config.yaml
hidden_size: 96
num_attention_heads: 3
intermediate_size: 384
hidden_act: "gelu"
positions: "rope"
rope_theta: 115000.0
attn_scale: 0.383
optimizer: "adamw"
beta2: 0.98
lr_head: 0.00671
warmup_steps: 581
schedule: "wsd"
final_lr_fraction: 0.1
batch_tokens: [8192, 16384]
train_tokens: 105000000
Each number is 128 + 24 x the weight over its row's rms, rounded and kept within 0 to 255. Layers, rows and columns count from 0. Numbers have three digits each. The size before them is the row's rms in percent of the matrix's.

# layer 4 MLP up, 384x96, rms 0.23, rows 206-278, columns 0-95
102:128126144132109137153170130152142108096128143141120116122143136157173148130067097162119157168177115104121104111086093123143115160141115090158087123133102148066110158144104104138121104128175115104137130117085133152106157155120124118122103099124127120154125109121132146188111131153120154117
093:122124138112111187163125156126136136071148073158101132129154138131127138098119137126136097151135066128138164146127147131115117144140123135137116109118121147104135163128067140110149133160119113113120119135152120115159112133202102081149128127099102084146141114099151150134145109160085104133
106:152153149072136124136123124180145103107111118121088168139128145163116159114110114159131112148164089099151124113100125141130160089093139170132137103123104170139075171131111117113147102101109113101094169136133111143092130132132133128132117127135150113113114133153146203124125165120119142146
100:158155163132121143144123095161134150138138090092139116113120112116138102119074148161121128170163117077117116126108127108113127132152112128117119110149122135099131159144067098169158118139148127084096150154121098183110124160141122124089166159124106145125094125149137110099168154126125135167
076:135134142126126137144130119140141070120119126133137115143146133127117148139137139132121106132136110097155180096093090157194151150116091139130144175131123132087132156115091102154152104175111122139054120131116123145142112106122156167116130122113096137128131199117096119170104117142154122139
101:150155092147156161108112161099108042130118120119125174102083137143132102125132139136120116157147163092148094134125144122150133122118126128133137095109119130134094155084133111146166156108133172130116136166124117136175153132166137134141112117156090110110119179072141140128142156132135140122
100:104142185129150139165105136122146082123120095113127093102136116134091155136122163161111128136133090107155131096123119147134152121131143161151122117125095119120134170117072123157181119138070104106139152151088123151131123148124133133121137145153149129171108189128141116148080111144136135091
089:157155137160136128154131122119120127140143083107162113094138145081108129119140099111118112118172092112135148152127077116139146159121116121107106091088135151098174139084137073141139124138129078143096154097125158179113150129142152085112101116115145091131155129145127137127135183125131119124
107:145163143097146141144164091104111134113173137086100127128138129164134141124109130134166118159133126114148099101107126143158129119101133103170133099118145122134106168098081103121128145112114118092130128098129091111129075164157133136120124139202101146148132131089160121175105144135105088112
099:122159120079177116158124106117163121087169145088129103091158112156128146133146137122093149143120127137121111135112114161141103132143124120092143106132115150106105118147100139153119105112119108135113136167111119160093083107128142146072109096142153141131143124122153178183154130090088148155
103:103112146154114166158133140117141076132155125092075101154118123164124120080147092110125113191140123120142143076118111097123142123125114145138113123142134152109109121121124113139125107126169128106156135130113148121141064162148134118117117120148129076146147140128149097177106177085112123117
084:132155115186112150160142099164160125111101129113097128126128161147143132120108065137172134145064116139112159121137144122160136145100072084151121085113159118124170122165118133111142159118147140119120154116124172141119118107152163085108127115104125157136112153126132117146121137084114143126
097:129165138130127117148141093113109089130093096140132154139103132157095113130145073104141097155152097130129161145110154115126144092174145105107108132133146129162090155125110128186135110101120087100120107171124134113117123150157164161080119121140166117135111160089135096143118175130104135128
094:129097129123134134120187098133142108135113092111112142085126116156118081111120106150136124132105117137135115114094150127154145117137161122086123102094160140141089157140110135123164123126110133159136112130122129102125161128161122125072131083149130108184104170091132165120112094147156145196
094:141158115096137138117101101153176109087129148147084145112127152122165122121123148136147121129158093114135134127132140134176103146095117131125125124112147150156133157094097111130170131121088126103112145171060087133108074126118166133108164114159128151132135080118121127133107144142137184113
100:149121150140111159160123064133178099118094131103118142118138128151128127097130111098144134110121139107165115142146105123160151075101080125092122105168145153141102164124154165126148139110152109122113116112124141139071117100172130154123143108171093100140133129095125117121145149082157127148
100:155156145148161109141120110084094108101139083137090080105097134134119111147109147125124162135126123125144108149137140129152148128124122104120110128112146126099132158120126108137152178087115124108131157106119116112119161121156113087107090093141076091125167122173142098189121135134181135153
083:128149139110155154106114170122119156105100115124098118123105108110097135135121136147138134153127076122144148142114123146133186149089162122113134123115099129124073104098127129147159159106114127136073100090148146090139099115124192122115148131122129153097155124119154183179093149139125145130
101:156185147153099138166110099107200075141158093099111127127127129157100084125117105131109124128122119134129135083131126115148130139094126154132162094127155166132113177153110098132121125156099128113113138169126138116141086165141101149140135127119119096157137130139156139117150092127085125111
103:148118147120160190121149068129154142130111140127093131137148095171138125169114093144113112137160095127109095133139128127187138133125127159154160122111090146139103148131100110134119079131077100134132120112077141153108160126148113094153129137104091083153132141141147121115131150153123157127
092:127141140126099127116110141126119126113100135128156139087076122150114111106143129121109135167143143099120146124119150088118096120123102148170106117142121169107084137131145097154185079132096096123122145125116166136101085151129127130132131126121147161146118131062153170192139154139131159160
101:159158106128165141151075123145148132136131130153148148100101120161135123075147117101107141138160134130174120105116138136177154138117130180129179111114115156110159130132080105176121121143119093156140122147113126114093082114145127128111135115130095083120101120095133150110122098072146120125
093:105122112146165135133117137163141126104145128101126150146125125138137095123149142159127113133134125062159135142111127118144144123116097165167169143131054119137097102141124122153127147119117123177119119184120099144123129147162135098113099140121061140157134149095145119117149132154071107090
090:146136154167143130141137105153128112115097139115116132080128140111156141102146077134129102127162100105145109095122131167113106111157133126163132120137090130118155122103144064091143094174111092149135135124119130111110141154184169168122123142125105114179114159127136136130069143118095117128
109:108145131119141161162090103107121087167107148133153141081104132161123117118100093105113108159117136124126137109089150149136126174129124130111159117145117150117165107143098135187103158082164101137152145138121135142143135138107151131085114116115112083130100087149162093101119174116095126133
116:160145134140149126167112125114148111109120097146131121074135149126171070122099152115103086144114130131194127101136142154168124142108122117121143145152139149117090135157086110123118165115155117141109142099074114153125123115164142145120090101153148127099121081139129186115121139122097121142
092:181168166095141129160119096128137125132138092120150161104142144151126131121134128111138119137091113106179128119135121140137147090131126155152160104098089126117088170135114113120103149086101125129130116143135173137109092142140105131162128107154113134104091087171131127184119146075133155159
103:091156110127093134118124121132165092123127146144160122150167150149157094135141079165158158153123111076124096130075137122137178110149156101136091152128103151117120143148131117175126090111173140122121157116115126151109123088127097137172110140106125137120126138092148139163107113165147145117
095:163112126152113120204118114125131098111152148111106143156145185129149155128132126120169095114108103125142156095125106142126132126115117150109109131099129132078146129143140128182122137114161158134102122144146129169122138101138077087146120092139103088112127145082134124141066142126122153150
109:096141107155121139151112110117144125132081157152133119145096149147107102092121080128108113126123048161133130150092121131123157101132149123135119115156119146070124134155112118150149139121116113111122126109129151130118114170158138137075132151147128079098154105128157138163088105127174146168
090:138175150146118144145110122122146158091165095118155087080144153118163147135112127145092132169160104083100119113133164138129134132100109119147126142107093137127128158134125137157178130141137135126087188134098152096159086109121131079170120135134138134102088126112136116103129099132135149148
099:184170136132116135150099130132167081116131099132161156138099119140145128123130115158184116171094125100165076106151134153114159130097155121136119124167083144123077146142086119134124154103112177151115133135117087137107137128138122137146099118154135129129097117081134162099128131141125124141
107:150171091118146162156088136118136087099154118150146140125108175102148104131105121118108128130149085141150100130120088126135174121084103144150170121131112162121114150121120143139145145107128174130114121100125136196094084121164108139102120130136144099127123105160163153100162123102129103119
108:148164128143141143127087099149142095139084133135156159184085143128132087135084145082163094141164092092141157118106117131106163112145130135133141145111145149107108117170140118113105127156109055128128109133146119105140126127148154117114111117179164145130116131124134134163116105116100148146
103:197195155107140131131150122150155088116119116165136150175136149126125114116081139130162144141171133118151071084117148138104155095142153110122134106119101151138106161115133159096114127127127137078117109098151147145116086155120128141115112099101119109094130109096142132121131154139143137127
111:134164125128127152174104123134129140101121119089152134087172157181121114111090083100148150139113084121155123099116163124141102105153178120127163097122144174129128148121119124100114123132098119143116149110117123139110107080161124079097162113130158105134096099156144116154125099113161123124
124:153098157153143126168111090153153100155139147106081151139136122143126085129116085148114106107119147069159104110096149122155135116142115126140164130133121176121106148156105147153128114104135147170127112133126173160087133104153117150153134059135089102140109159146137130120131117102132139103
099:124130108156137145178100088144155126125100098090152100111134148076155140133096119129150142122132142101174112099123123173140115136143148196106095130077116128110121136121175152152163158135121122148078124128115120117124124152121141131145098149123084136127093086095133120160123166115120112117
106:131163142112156132144106149117189112113105130112118156152143152172134106058136102130174111111118116113126134128134121134133138112141098115136162078128151162127092133139150121151145112144114100110121133111138159165094079111168175131085128103132134127125086106113162128089154114089134123154
103:109128122142098103151122133157097100113125125124122112108067160178137088079117106138157117118145072142122106116084125135138176139122136153117127132142094172111120096129128116129136108110134103110101127109148172155144069152118169138113094108137161151135140101126145147172139135131118162157
104:151163160095097146177119107110129146123128092126130160135121119095129118133103095151142161144105103107141113134118135141136118129128160133129131097149143140139090139087176137134137101129119124148103144112130121140075126127178163165140059127108107135118081143139147172161103145128092106180
093:106169091082133156178100108117177142129083152105100123149135138150128120155089120135094104182114150114096079095104110144153134100160134118140145120159127160147073139125149113126132108124138129130103128135082147111095145122110130127118146137123152117148111089109151116120138133171101152160
089:154100125142141143155142103112096149116137160139127142134169151132120122140162081117134101127128135083135137147148127134167142145093131097131060123151110152113097123084093142148102133116129162088122157126119129146119094131167136171116106069139134132151130114127136123141061176122138166135
097:203163105119124180162125117098134079101117154148132126131126151103135118111120119115152137174119113112120099134089102137108148127175141128114092114122154128102145126090148118127173100138140094149083147120146099128132091119157167141125108129093101093126151165107127135158146142166114124144
099:130152132124153135143125123139149077160097141144157139106150140143135165145103130133144148151145132092120106148109126131105145100137120171124109137121119134104147109178086104125166096153147147110081091132135111117148107177098173142065155125127097102088078137123164135152101124119142148105
110:147138104145115131132110132156148137133144150148142152143122142110104070119150084127119098139160116095140103129080084103124164163122168141117103135093156125094121148135099148144147171126110163107093101103094128137123106170177134134138126080145164089113109111139139157113127159089145147143
106:138104164125113144123124108126089082097091106152129128128089157124119108069128154118129149159134107112134111132060129131143155140123138120107131146090144146156143133139112134129150103129099148142121144144122119132135115108192119092075111070187152143141116154140147135135124160089136156149
113:165118150103164162148135130123136113084156141172123154148164164113129102104138095108108132120125115118146167125122105120127182095115094128090108143142105181131083143093096128124106101118120124115107174118105181139111151139143133099094102116106124124121130180110161137106123135146153163120
106:166158159128132125131079134119133142088083127147133142110099133129102099082107124149124114174151103112140114146090156117146173132147093104138127131124155159144103110148100110119133085123084117152113152101136111161147093148135125136088122117134096129108131133102160197113133153164126095103
085:139151102143141151156146124103120118145111147112124157103099125158106138138097123151147118105175132120159135125130137176128126093114117138122103129112050126064149158108132161146140118103140084158108154141091107100138119138128127158120125094112153173144075107132124128127116135168117183150
095:112096131163147151149107148112163161099117084149107156125114123106147120117117117111137089178156107127116124116045134145108140159136135117099132113130139159135120125128150164145133138066102108143155108124111183115110113163157138087099149106138129094133158093100145138150099126104133115123
093:173142148132141149138143084175134097116181111138151089124154110100158115107079113136146122129163101104125109148124130129130141144119091104153130120098126146150117076155126101125148144091082096143153142114128117142095064157152136156108162120156135139153094128143144109114142152127161109105
105:143147164164134141131084136119092115141143131158103120120189139141187116118090130135168077173171126116149091137102076127158126118123093126147141124143129133117135113109139083148134125159102086149145092108144160136113076120129136133117121147119117103122104171144146134136113113145094144109
102:154120134132173156113148053131149145126151092114108121096154148101127146116115116098130103107107112110156118119135134099149185156085140159134185106098129139142129139139132152159106188097079130148098131161129148115150133134146100120153136098148142090129138113096148139095113132109138119116
106:137163094158177105180109122133091128120070082146109122134093124108147125117128128121152144113133148107130181144111139143127149111138169158096122118125114144127159151142135074127117128111128170140103127119140160127136121134093148122107095084135091168108139153150158126144101192139123108117
099:103126140125126202118115115141185130079118093133096073093138137142126118105127124136136162166143098126132178154105108121143116114068098124161150096100114144151130115133140116131158148094125127120143132145129155134101153166115158080113134127090134105105141118129142142146113102146088110149
096:156145100115134154181118138131125087125140084128119096109128130178151125111100128145176099169119125137157092129075159161158107079182100099137157125117072141103118166119134104115127126059141095104138132125133138100129144150150151132132141139109122118135123127119127103123123141109122147140
104:161123147119145127137144132084139130099171147165085132154126105130085112139116120136136068149148117122160109111143111118173142130101144095142161152141101139136126131099106146130090118132156110123119113133102103157120084136180152155140125106160065111117116123089178146109116164099102127120
104:130128097145170125150140085142159144144118144139118124124162134114160119098114100153128135162152115111094131070149124107180101111118155097121124126142117140143077103089118131116143106137076145140132131102131122165082106184170137135136145102161117111132106098132141150149081126125089140097
095:117143139111119103145135099123166100122141104116134125139106166116113099142094167135164105113147147117144125161112109123186099087126116110141140120152124149116138167105099105134109095095153123133113113123134170161065126137136199149100141063163153123111165136143128126146111138124136155132
104:153115111152154103155152098123117105149093125144100123099107127113080087122135148095122141157089135108157126130098173162153168139124119148144142095122111135130118123122094152142127141113168107146113150142127138176090115151130194115108133160116138121130134100130142104124102203085106115123
092:145111134159150152124151102112164131071149141139126099159079117169128108150147114139106106136123157119135107118081133165157107132133182108127138119140088123117126121145126121114104129153086098091129116115126147159140130136136179155082136072147143086100148137105151103112152134123172146110
089:185139139124153171151139132076104144070099150140150114096143117119140115141093104116120126120134125118145086140129117102118132172153126179092130112084158155136102127124164119139089112101080151154107104125112139112101100174145149147101105117155105117154120154137140152123131117106169136123
101:136103143146184147109145138144123132130100099105136168170134151134153115132093133125098142145126119108164116122124139124097154156151151180083138119104110157123106109105109121131131134104162139131108107071090117138129094209167136101135125156122114110144123119105147156131087162158107125108
112:140106099143149156159136136112125104126141070130109133106110127136164150106104149112156121185137118126200124136105126114153169141103160141132088096151095129079095094139123136160119100135165127117135117132103128128084104164144166122135115113125122139134118137149137108160123107118108183084
096:171136112145133101118092028150142122115166136080150121094141125126093141121106117109135098116155115135110125125135136158137164105136146138109126101140116150165105137096112125207091125104135136150134138126122156114167135119119129144130100133117100101153096132112132128162137087155139152122
107:126117128155107133149132115144113107138080091131159129158126144162093102107113114119099152163108122101130127090121121136143120167146144124152120106140116141122098128136090124172153105132136156098149161135122137133120080146133133132154131143140111109119138201051137083166140168128083159125
097:109147124106138109128116115116170139107113177133088132114156166139143129119090127124132108120138089098119123092085109073176162129094148135160117120145153156121127136099144163135114119128156161140075126134162130172103114127156104165127146123162157109125103119102139131153144097083156148090
096:136132135135111144152095145147176112138146133131140152101127107085106084115098146147129090102101083117128107133125116124162142158114144124142122146143143136121065129152100151107121124126149139108111105112151152193103129152116110167116155063126117122132091105147156161133104191156118138129
115:108121138196139129163066113120137116111144091142138124103137148127096124097115111158168094151095083118169148144106153133160131136151153157138171090149138117095105137138101149113147123139129127109116104132103124179139079158169128090112137141136135101126124127120135123104101154097107158146
096:108176143150131131138123138138131117100122153138087103130122161153143116112124124143158137157120085088171120118134127106168144127102148082132127130157146122106133122192123121110133108104131144150157180100110130137126112153113175118097068126139115115117082145151141160101087096143077146132
096:163153155118143160098125107101139124144157104132143160088130130162104063087124122142130075162103075081128150147123108121126176121144123106085165103119128140139120129106163133149109157110146105139117085165118134132131103153136156111146126127084154148121118130103133148137132147125174156118
098:114124146194139178134117109142156141123129149123153143108145146138125128122095113074123095135134091083129101115139130194099131133116127134129123145181124116129124135128094123119109116105133156114109112135124129146080147117131121131125163084180102157106087155162149135133138171088094138159
# layer 4 MLP down (transposed), 384x96, rms 0.223, rows 206-277, columns 0-95
099:147112151107114116119118116090104109124121164145105147108130102132134156122129068134123163153099169105115147115141136101127149125143149111176118155166160131110166128153150092075136108132141120110146166153121119113092178086102107174119105112151151102125096133153141157125128090159139162119
086:122105091123152088092122114109133115133157160124135106116091139148090105143128101157186138120113156121139126146095162150182148139158126124159085138145102120155086126091159111139129111199140135086108084122122113093157142133175153136109157129140109118136104135138146118135101139111123128144
127:133129136077162146116106130111115077108122142109145150140192103138155132128117104127166134123110110122133149126122134138117132180154105118128144138108116134155161125114135104132124177124128112129109160109113148160189144116178149126083167099104117157094089120139109091126072113143096140117
107:122111145099153179146170108090089090107115127116102113099112139166140159143165131127123107088122104109139119137139137191128173152099113153105143108149125112139153094155163134153146162102108110177139119141109124159107075136102127133139131129112154112093095113137143145172136146112120108125
085:114108105151109130143064145153131115125123122105123158125130130116125161147144116115105128095128095150101132106117136122086118126140075121128134093146177121141193160171171113112103063121114139161144133129183099116132152138144116118146140130115127099127138102118194133092132127133161125119
097:113141082141187126119140179119143098138127137166157132128092148115146144139140091115110069125161152133109128114167148139077133143125144086107155133156151120095139136101149153115153153113092160152123115111151098134130159117127076117104137172147083147115113103097141142130144095145122123117
094:143116117119107155093071133106088138125157147127114118135119126118120143153119116138148159135121131149158112141120179142147121131160130104183107111135124191098145193148125091104126108099074137121141117150113099174141150106087118124144111158107128135125107117133181113106120135163152094127
088:112119132135104103113159169122103130115116138191144088095135126172157139165171172099133121098109111153105130157126102095139110139093115109129106114126144103105112125165146122134113146110100155136143133132168109171114145129115124106128136118124144154086130158161052094098150102137126142146
100:116119150131132159120159100137133137169179127101108151126128069138107159091106138130133143073112133135161067138144143157144129123099143145083127124103142107131140110145127143081157119115151144123108111111134105109124110112164108147107186096100131161146174126119094113132128126171133166143
097:114113123119098160096136154136112149104169138127145152124128111151160104188087163128096115171106123139119109138168128107132113105134145117131165110144132124118181090116104139130157113122142102114105111140133147102134132139080080150135134151136137109159116121099063168109114181132136096101
109:105123127129134105129073094130136102137127169125145149134121157111138155144123135129133155113130139105145157160181118128163128154151103117165131138079093111142132121173135126124117119108119148119138147114178144123135072093140115164154066108128151078122151106122147122087150159134083103097
094:106154133150127109115152106124114104099128162124125135175123123104140180133125064165125136105084165208092122098146156135120138085112088115139119131114132042131132148128118148135109136134135126089120148127163113141108131110128115122150175104119135151146127121134152125128118119106115154131
096:125087133151087129130115140102088099136140126152123135120099105128134085131137158166120113156135149128121148114112138101129124114107107132126134112137180112130145148192136153127140152122093188093122135140113149146124102117131131181114139110111155154125112120035163132087124139150092118127
087:105114135107152131092170106130118150124168109089128101115138136135073116137125112155130131101126164134123133147092106163109161121172124144109131158135113116136135132134122132075105116157166136156119096117158132117157160114149180120149106058148144102086150095153108130145091128160153150122
089:147143144136088130113116135126110114153124150115148147121130084126092100131177177140120129139173105166083120163158148135165098135127090115122134115101135104141123135155148135111141081117121096132126148108092091171161104061124113140133123170140117122169138078112150106142124133117155109144
092:155147149143133066101125103135127117127132142073156140125155099129103152131136124104099124136152144154108141127147124112131120177106124147111094162162111072113100081113080139132109086149141135124124100121151156113124132102117142153162161087136161112135131187157117113133145152112142175126
095:127125140144133138106134115109126105151150134136114133147111106140096149138104135105122075103152129121139112110166162145136095121080093154160132141141170109150115064103125160117104124153188150110106129104130170108155128078110132147105143151096093118138136133123089150149133123148194132157
086:104108110152143106146113079152138134132164125138134109160130147143177134136155121111096110149119128144132129088151143118122093113170130116136119105155134131095171194120110145118149107151132129078151148150109148148129136143151097084116131109102145167140119131123044090091127134116107148118
109:084123149126133145135171149104142136139165087160140117121154104105135101164158126117137126134167124173109120094143167104111108100097151147128117114105119148147099108115115137093137133130105137071135114137142172113136123152106075144113151150109117143188096106171105135090119141120136143175
106:120090124090114120130140141157102132110062116122135109130156159146133139102175129096133118129207154071111149094190086134124087153097130127124131137129133107150160124108138132108099104104153127155107159175140159146132133148119125128147152113135147149132097128116123087151129119116133124116
092:127129120083175152111151108133103119147110110148123175156110104145102111176123099128101137088150127138081164130134124129122137126145113124106155161093097128098100091138181156100150134130107174134153125130128140114165122075070146150126160137121146092158152125166131099137108133129132134124
095:119132162174115109126074103125131147158110137104141134148147095131105141110115085091135150153102135117093133122169125171110112116129117156129165121173137110156127103137156102154119118139153116106112088169091141078144143125138086152130160119118131167136079172092127127109162146137143111149
090:103099075145123149127132135141079149110124111165111090157109127109164125123160164149135128126119129108184128117152147133111098148125167121109110151150093120178137109156178160098132130121108162114113097159120129096122158144111106095109126160108123143156123135125152130077127082130148087103
090:103094144134106120092147137101063131148119128087138168161131136120120129143137117136161140133142138133172125105112104124151175135114121130128124118164133104127175136111079153117135135127147109130117093119137120134111158141110084155124120137177184099148123090177165112093094098113148145098
121:107150146134133108082139153129115088094135134159116090148084166106154108166126138122103091099119136132151131170134117128150117142118146096135127122159134145152175140136155153161173090127151132139081134121090116118104113084155096076137109155122113152080121134111137174150151120116124128116
101:163107130087088182140092111139135149129160134146121160125103137132132108118165164122138123148142132149133138110105152142139144139132139153143155133117151114159102147165088115147122098129135143043174128113103122104122117097129141161085138178167114155137098080122121121118113096111102121122
097:116118131121160088163117169153171109127098149087104132110142097125138137145103129120131130145167127122122091173150121121061149115135150106125123158173144098119125133125149093089088134133171107099167113110155116129150178132144139130101119137124108141102120163135115074139146140154126096153
109:141132117111156118130149142102161136137102139110161133114132140081149127145147114116165095148141114155112088093135124145145093106168120190141087144127146118128113112080103131169123153142133122126142123098142134104078160152140140134144111103149100103187131132144051092117152117151138127124
098:143161122107145109148166155114125113105146080155125129122102081126137147122200140111163127117155133111119119126140182110116133174091120127112143154103167139119107112122135140133129131122133110148139148076128148133120136091089108107127122162151113154094147068134143113156164089147143095099
120:131121140113127157128113130169119123148105097133125129129114146112124150128106166133089100098134126055079098134097177143134123181133142099195146104123124143188108108174112112122127131132134083118137138154146111136115095097107117128114158132114104161149150111119177135124142118094124124129
078:111136120092149090119136145145134113143123102106107150067118167089169085100118125119159133070167147178117133141116112141149109079111144133110148116104138116116114140114165105143100152127120095149148113143135136187155127120142154087158122114129098151135158127140149108135138106155115087151
098:155130144154139128141099092109130144148174175117123106139129113160164126115154140109145157155123161130170112141082146102076115098120122117115151179127090167130104122089114147105097134115126110118113159126110146136118116132137093148137151130160132127117187121094118089154086152115119100084
103:079117121133097080134110127151117082080190108143131147098130141128128122133190117101114138087130103174139110124083141122120170123129140150114117122157146145148143154176174098115132103147147187119132128116106116125112139094140123117161151111120147176129116110146124129119114120127151095117
112:144123113159167125134128108129139098128151137078150097056175126108098120102155133145153164061135107150122114136062135138166109189136115122130150150104123137112110164077132129148145134167144109128136171107118116119124135113155105105120106131131120153117124142153109116132150109150127138120
093:146144117127121147128112160124114119131132127145122097149128113179095114108110107191172105129157126111113146107116171117127145120105126143084076171125126060114116124117179125142105110127154171116179164112118142114145134151100121138150114144134121093116157132135102077119116171143112110132
117:140114129123116115119143148152135130160137187111147077139141138161083089108125149114063149165098153124122117152089129114119128102141114108146104136127124095178135109149173077132122141151092140092099102168138139132124145130133123162089135149128121151071140136096147116137135140161136148130
121:087146177117122121123119133120106168116136141149102126122131179158134109111155152128123162126128149115063128158103117152139123126116144094135104087123167092186137154162147138127139132104134147126090092130157151121109150118142099135094112125125103109093119097097149173082156117129108108164
095:065149116152087113101130140108113125158149118090126122101171109113119123153114062125140119135118124145139087098133106140121136128111145154157122127170162131130144136092117078142111165153129090110158161139099142120124155119153163133100150149112139147110134120152120157110120093205120134135
120:112130157130125082146123107131171100128136093093130130168150126141130145090139113120153095096104134100122143144089095118120121135107104130152103075113133128119145108107119131151099109154131127170097113180137163158126147131163133146136134133154113152112114152147224096119122086138122121140
110:174112163128142161149107126124140103136117171116169108155119113096153115118102127103155084099156089123105104137107133137099128115131146147112129166117146106135155123098120161130094116130096132136121145134108150136122097100143121163114157186116125115104130115176155145194073119143087124139
111:150108166131150133097118085165110093143135090123125135157111117109164109128141177129176110154082124113118135119132101169121172092113148168067148160153117154103137124119131159067128142138143164158108141118098134120131120130140136128154125124142139099118099124131111120119087105122179134141
092:128105150098138129175156151103170128094135141128114106145111147124110110089156133092120141122156138146153130137152131139104101134114105145083141113120131127134151091108087139146073139115114132149093139137119152108145152089146167098167132156166195132157085147142068108126141113123131118114
079:098142180083139121156130095166115177118118104130165114083147130111159141141155147118129134140154096195134158085128111131136098161135103101117145086118175099083116129114098113101135139127119126171136135118123142115130102161132152104159129103151135141128099090130087153104134113136123126123
093:099142151109151167126131105092139110142110160113152095140130096079119139091101106174140123136100163098090125130088172121095153108172140140110169154113132092128160142148119122148143080116132123142127124129149098152138124139088115171102134114156115152151136092132190117101132117139135113133
100:158136094121115127115129152121086099124135134114111171105123108192172133142085140103117118132113085123148133130147132157104167101115115145122150117094111087104132126147145113097117114200142171124139078126158093125130144146141101153111133094118180125159127114126145139144117162146109154105
113:127162123149114082147171163129126124093108111155109126116104136139124127109140150122107118119129148128172108179130152148153084171135106125126155141119103198114101127118123144068129126140111125123084148160167116099102140084134102141103156131100104108183123155098134126142138107097129116133
104:126129130079136137134153135115116121104166164146140150119140145099124166142171084131111114086141118143118152121119095139143084110125153081146116146100181132142133123140166131092123137103110118119082139160132098093075149131121160142108101084115107114135165160127101151132138158134121183127
142:139136117149127165137152118128192085102142157142120104168118173116101088126117117150162156139100136091111129148158061114194166110140109116166160171126124124151112102112100108133128118141114127108130131135112093124121124111109138134123109099111133082106102143160167145132152129119100119124
106:124129144144118127152188089141125129142116141091127140124123128108164123132099074123138111139110168127129068106126125113153139144101093087123172173145086137122094106106158093140163091181133124152182151137130123134125105125130092163133120146102096119144131127149139128131117145140172105102
080:134133157095128125139164138144148094126095133115131139114111105128134104128146108129129173140133165106071157122205110094189130105084138109121146142121169091139140123125130128098108102128126126134176148120082112074129104111128155118139148162139168152150145092146133107131117114140151143112
094:118113106128141142101153173110104102129103181132140131129105129167125128111127147123144107155120133137083113152151143143108155091134118134161118116130112108138132127149164145143123107183146146127146113160151080105089116119117136200108152169132067121161112095135102106098145140108117101085
090:121145118084122154144119100150091131143135122163142150116153132118172137131148170104124120117148114121114147168136117121124104179128110130104131075154114085113120149141162092105117139120115116132170139096131137146145134135072133102145162138123165139102152095143201075092134131103105109133
099:139123158130090097133117179173092115127125130166146126118137173145120149145108128140149165152134130126135137171136123140139138146117098138141126088120151112085130121139102126138057113148083129150128119081118162097114109094162149155107130094135142134110161157096102112127132093099153159088
094:101126111127125128130111111158146155135087166165169131125123133122119144089076096146134125118118112166150106162128125117145096130144161120153112124148106121151115160145118097119131086133126167110086141151131115144088095142146151151137169117163064159168140151148141095113113092128093160103
096:104169141116139123139090137146140157071132108124106121147139086132170122127147137150139099112137116148099128123139141122085115194166103130146154158124138115107129124130123144146150075116144134174160141145145123148113087105099108119147086130094105130147070135099107095157159161131136098116
099:142110138130103135128118149121156148141171135084131103117138123077115133129098193113142158115127177120137141115099146154178145145118091148138103137122097073123124145110128086112104121103154152135110128123130128130151133157075119134157169129179101139160100134149109089138142103108148090140
091:142164134138087164162137140140101127099094109140113123090147111092126127139120131113125139091138085105151133144155138130111102100120138121080087116139145148138169164112149147132135089138151123107155139110134105141122139148094126158070151164101155174103101108149175164135116085151133121153
108:139093134087097080132080152137117154133101099124139189134131085115106158099142151145143104122111113171128170138130108126094100136135158144089118133156139132131120111186110154130127180125123138117096099132113132080117138165138130168107151142165141114167156146117117130139130106090122126134
099:148139135112106145147172189129103172103163129104110103172162149138144121112128109150118163150115141126123153138137135100135134159092150150130083134146084124109117115111090127100170124086084159158147103126104083132140120140119108134105146109170140114151166105126170134119129090109124107111
094:111145124108104165113134119106121165154117131168169116112151138084135139123154143135154108208124110092124127167109094160131117121135092120099077109123143147169154112101158113118079148138137101090126159147125124158127150111112112144119146105104143152101121088121153095099106109129148153137
107:133077115117142108127122142182103136142117163167148068174090134111082086125141157135121123138088099149155101145136115107119105135130166105121128102125110140168080143151123138127154100140139134134088142153155116164124124073116156171108105138139122127097134148131105142116107133151150119156
092:106150111136116162113118157161105119128121152148089127127153107119111162129146150142122115109148114148170120109175083149071092133121171161110131172096112121089113114157127118109121117106086172132146155114158156171134110158105116128112101129109111160137139162145087122139106116143132094087
084:105073085158143109104123115148122127117106166172141114113163138126140142116208096136159142118125181128144115126160141138101132102107172141134131141118140108111142127079121136128108152118105115089137117152120105159134149121117135095129132143156129088117121108157164129087147073125119096154
091:114104132156137127135135126154096105137114122192151100152121092147130120166139103084129124131153076123160071126114160116128115131066133150121125142133119132152105166136169161087131131147114110143150177134154156082118139098098095106117103125117159137176134123151109134106155128106124128124
107:145129153115129096110152149121106153139143145140116109082104155145127120088125136146113164136135096077112154183097122097121135150172119145103130118089089134126130125139165133129106126128086180158161098162097146125099127107098143123156144112129174138099143115151168112112112134092111144083
090:110130142154118116145136104130157146104113196121151117125165131111070164133084122111148132104107084116096109126141128127112135147159088130101137198143112108158134104099124087158163129143126137095121111113111115091133158140151144168143096132143161124102100143120152120133141125158138080147
107:121112109114107148158121156114148146100146116136141159140106142153122121147140147155115105128128108074114103123174149124167171094137155109155111188128117125130126081084134132132150116119157086104143144117132122165134134094068147099149082114114153128096147103142162134164114092106155114130
093:188091119151112130123151167167168140191115130123128120121129109160116131153109148095126151126105129116129133112135095117101108132103135178128113079098097157150112153139139169122102111131115115095124124110114105095128116130141129117149186094080091119115149124135084116160123155144152158127
098:071129100132121106142124146130126159116118126146098129121057115093098135114159117125139127131108092115164116116145127149150106110168104154129123160140135165112151120133151108159149074138138122132161094134093108176136180076116108128137158135112155145139128154093149116152152120156145083138
126:173108139101130128102122090132119099161102153142153096124145121127109146132076093120158123134137116091123150124114140126109096124096115139140153103154111105136136135152169133172126177153161153077089060153124128139132148118124141148133134072151127138103133159116143139146113124174154095141
092:104123143153109111103083123119162146147149119119151096127175130113132140106106105108095134129131177148157117120150129133141151107161108139100126146138119119175099123093119101108148159134122135121121151177138125087106131125149106157157136133091167133125161144101048107102148141167089159119
095:133120123107130175134162177133136117160140109095126145122095114186146107135152094091071137159160122161098129132082160116088140128111115151086097144113126144112159126128131097127131155152156121138121124109162115131155101107131119149132151100098155126101133103115168119089111146114132181140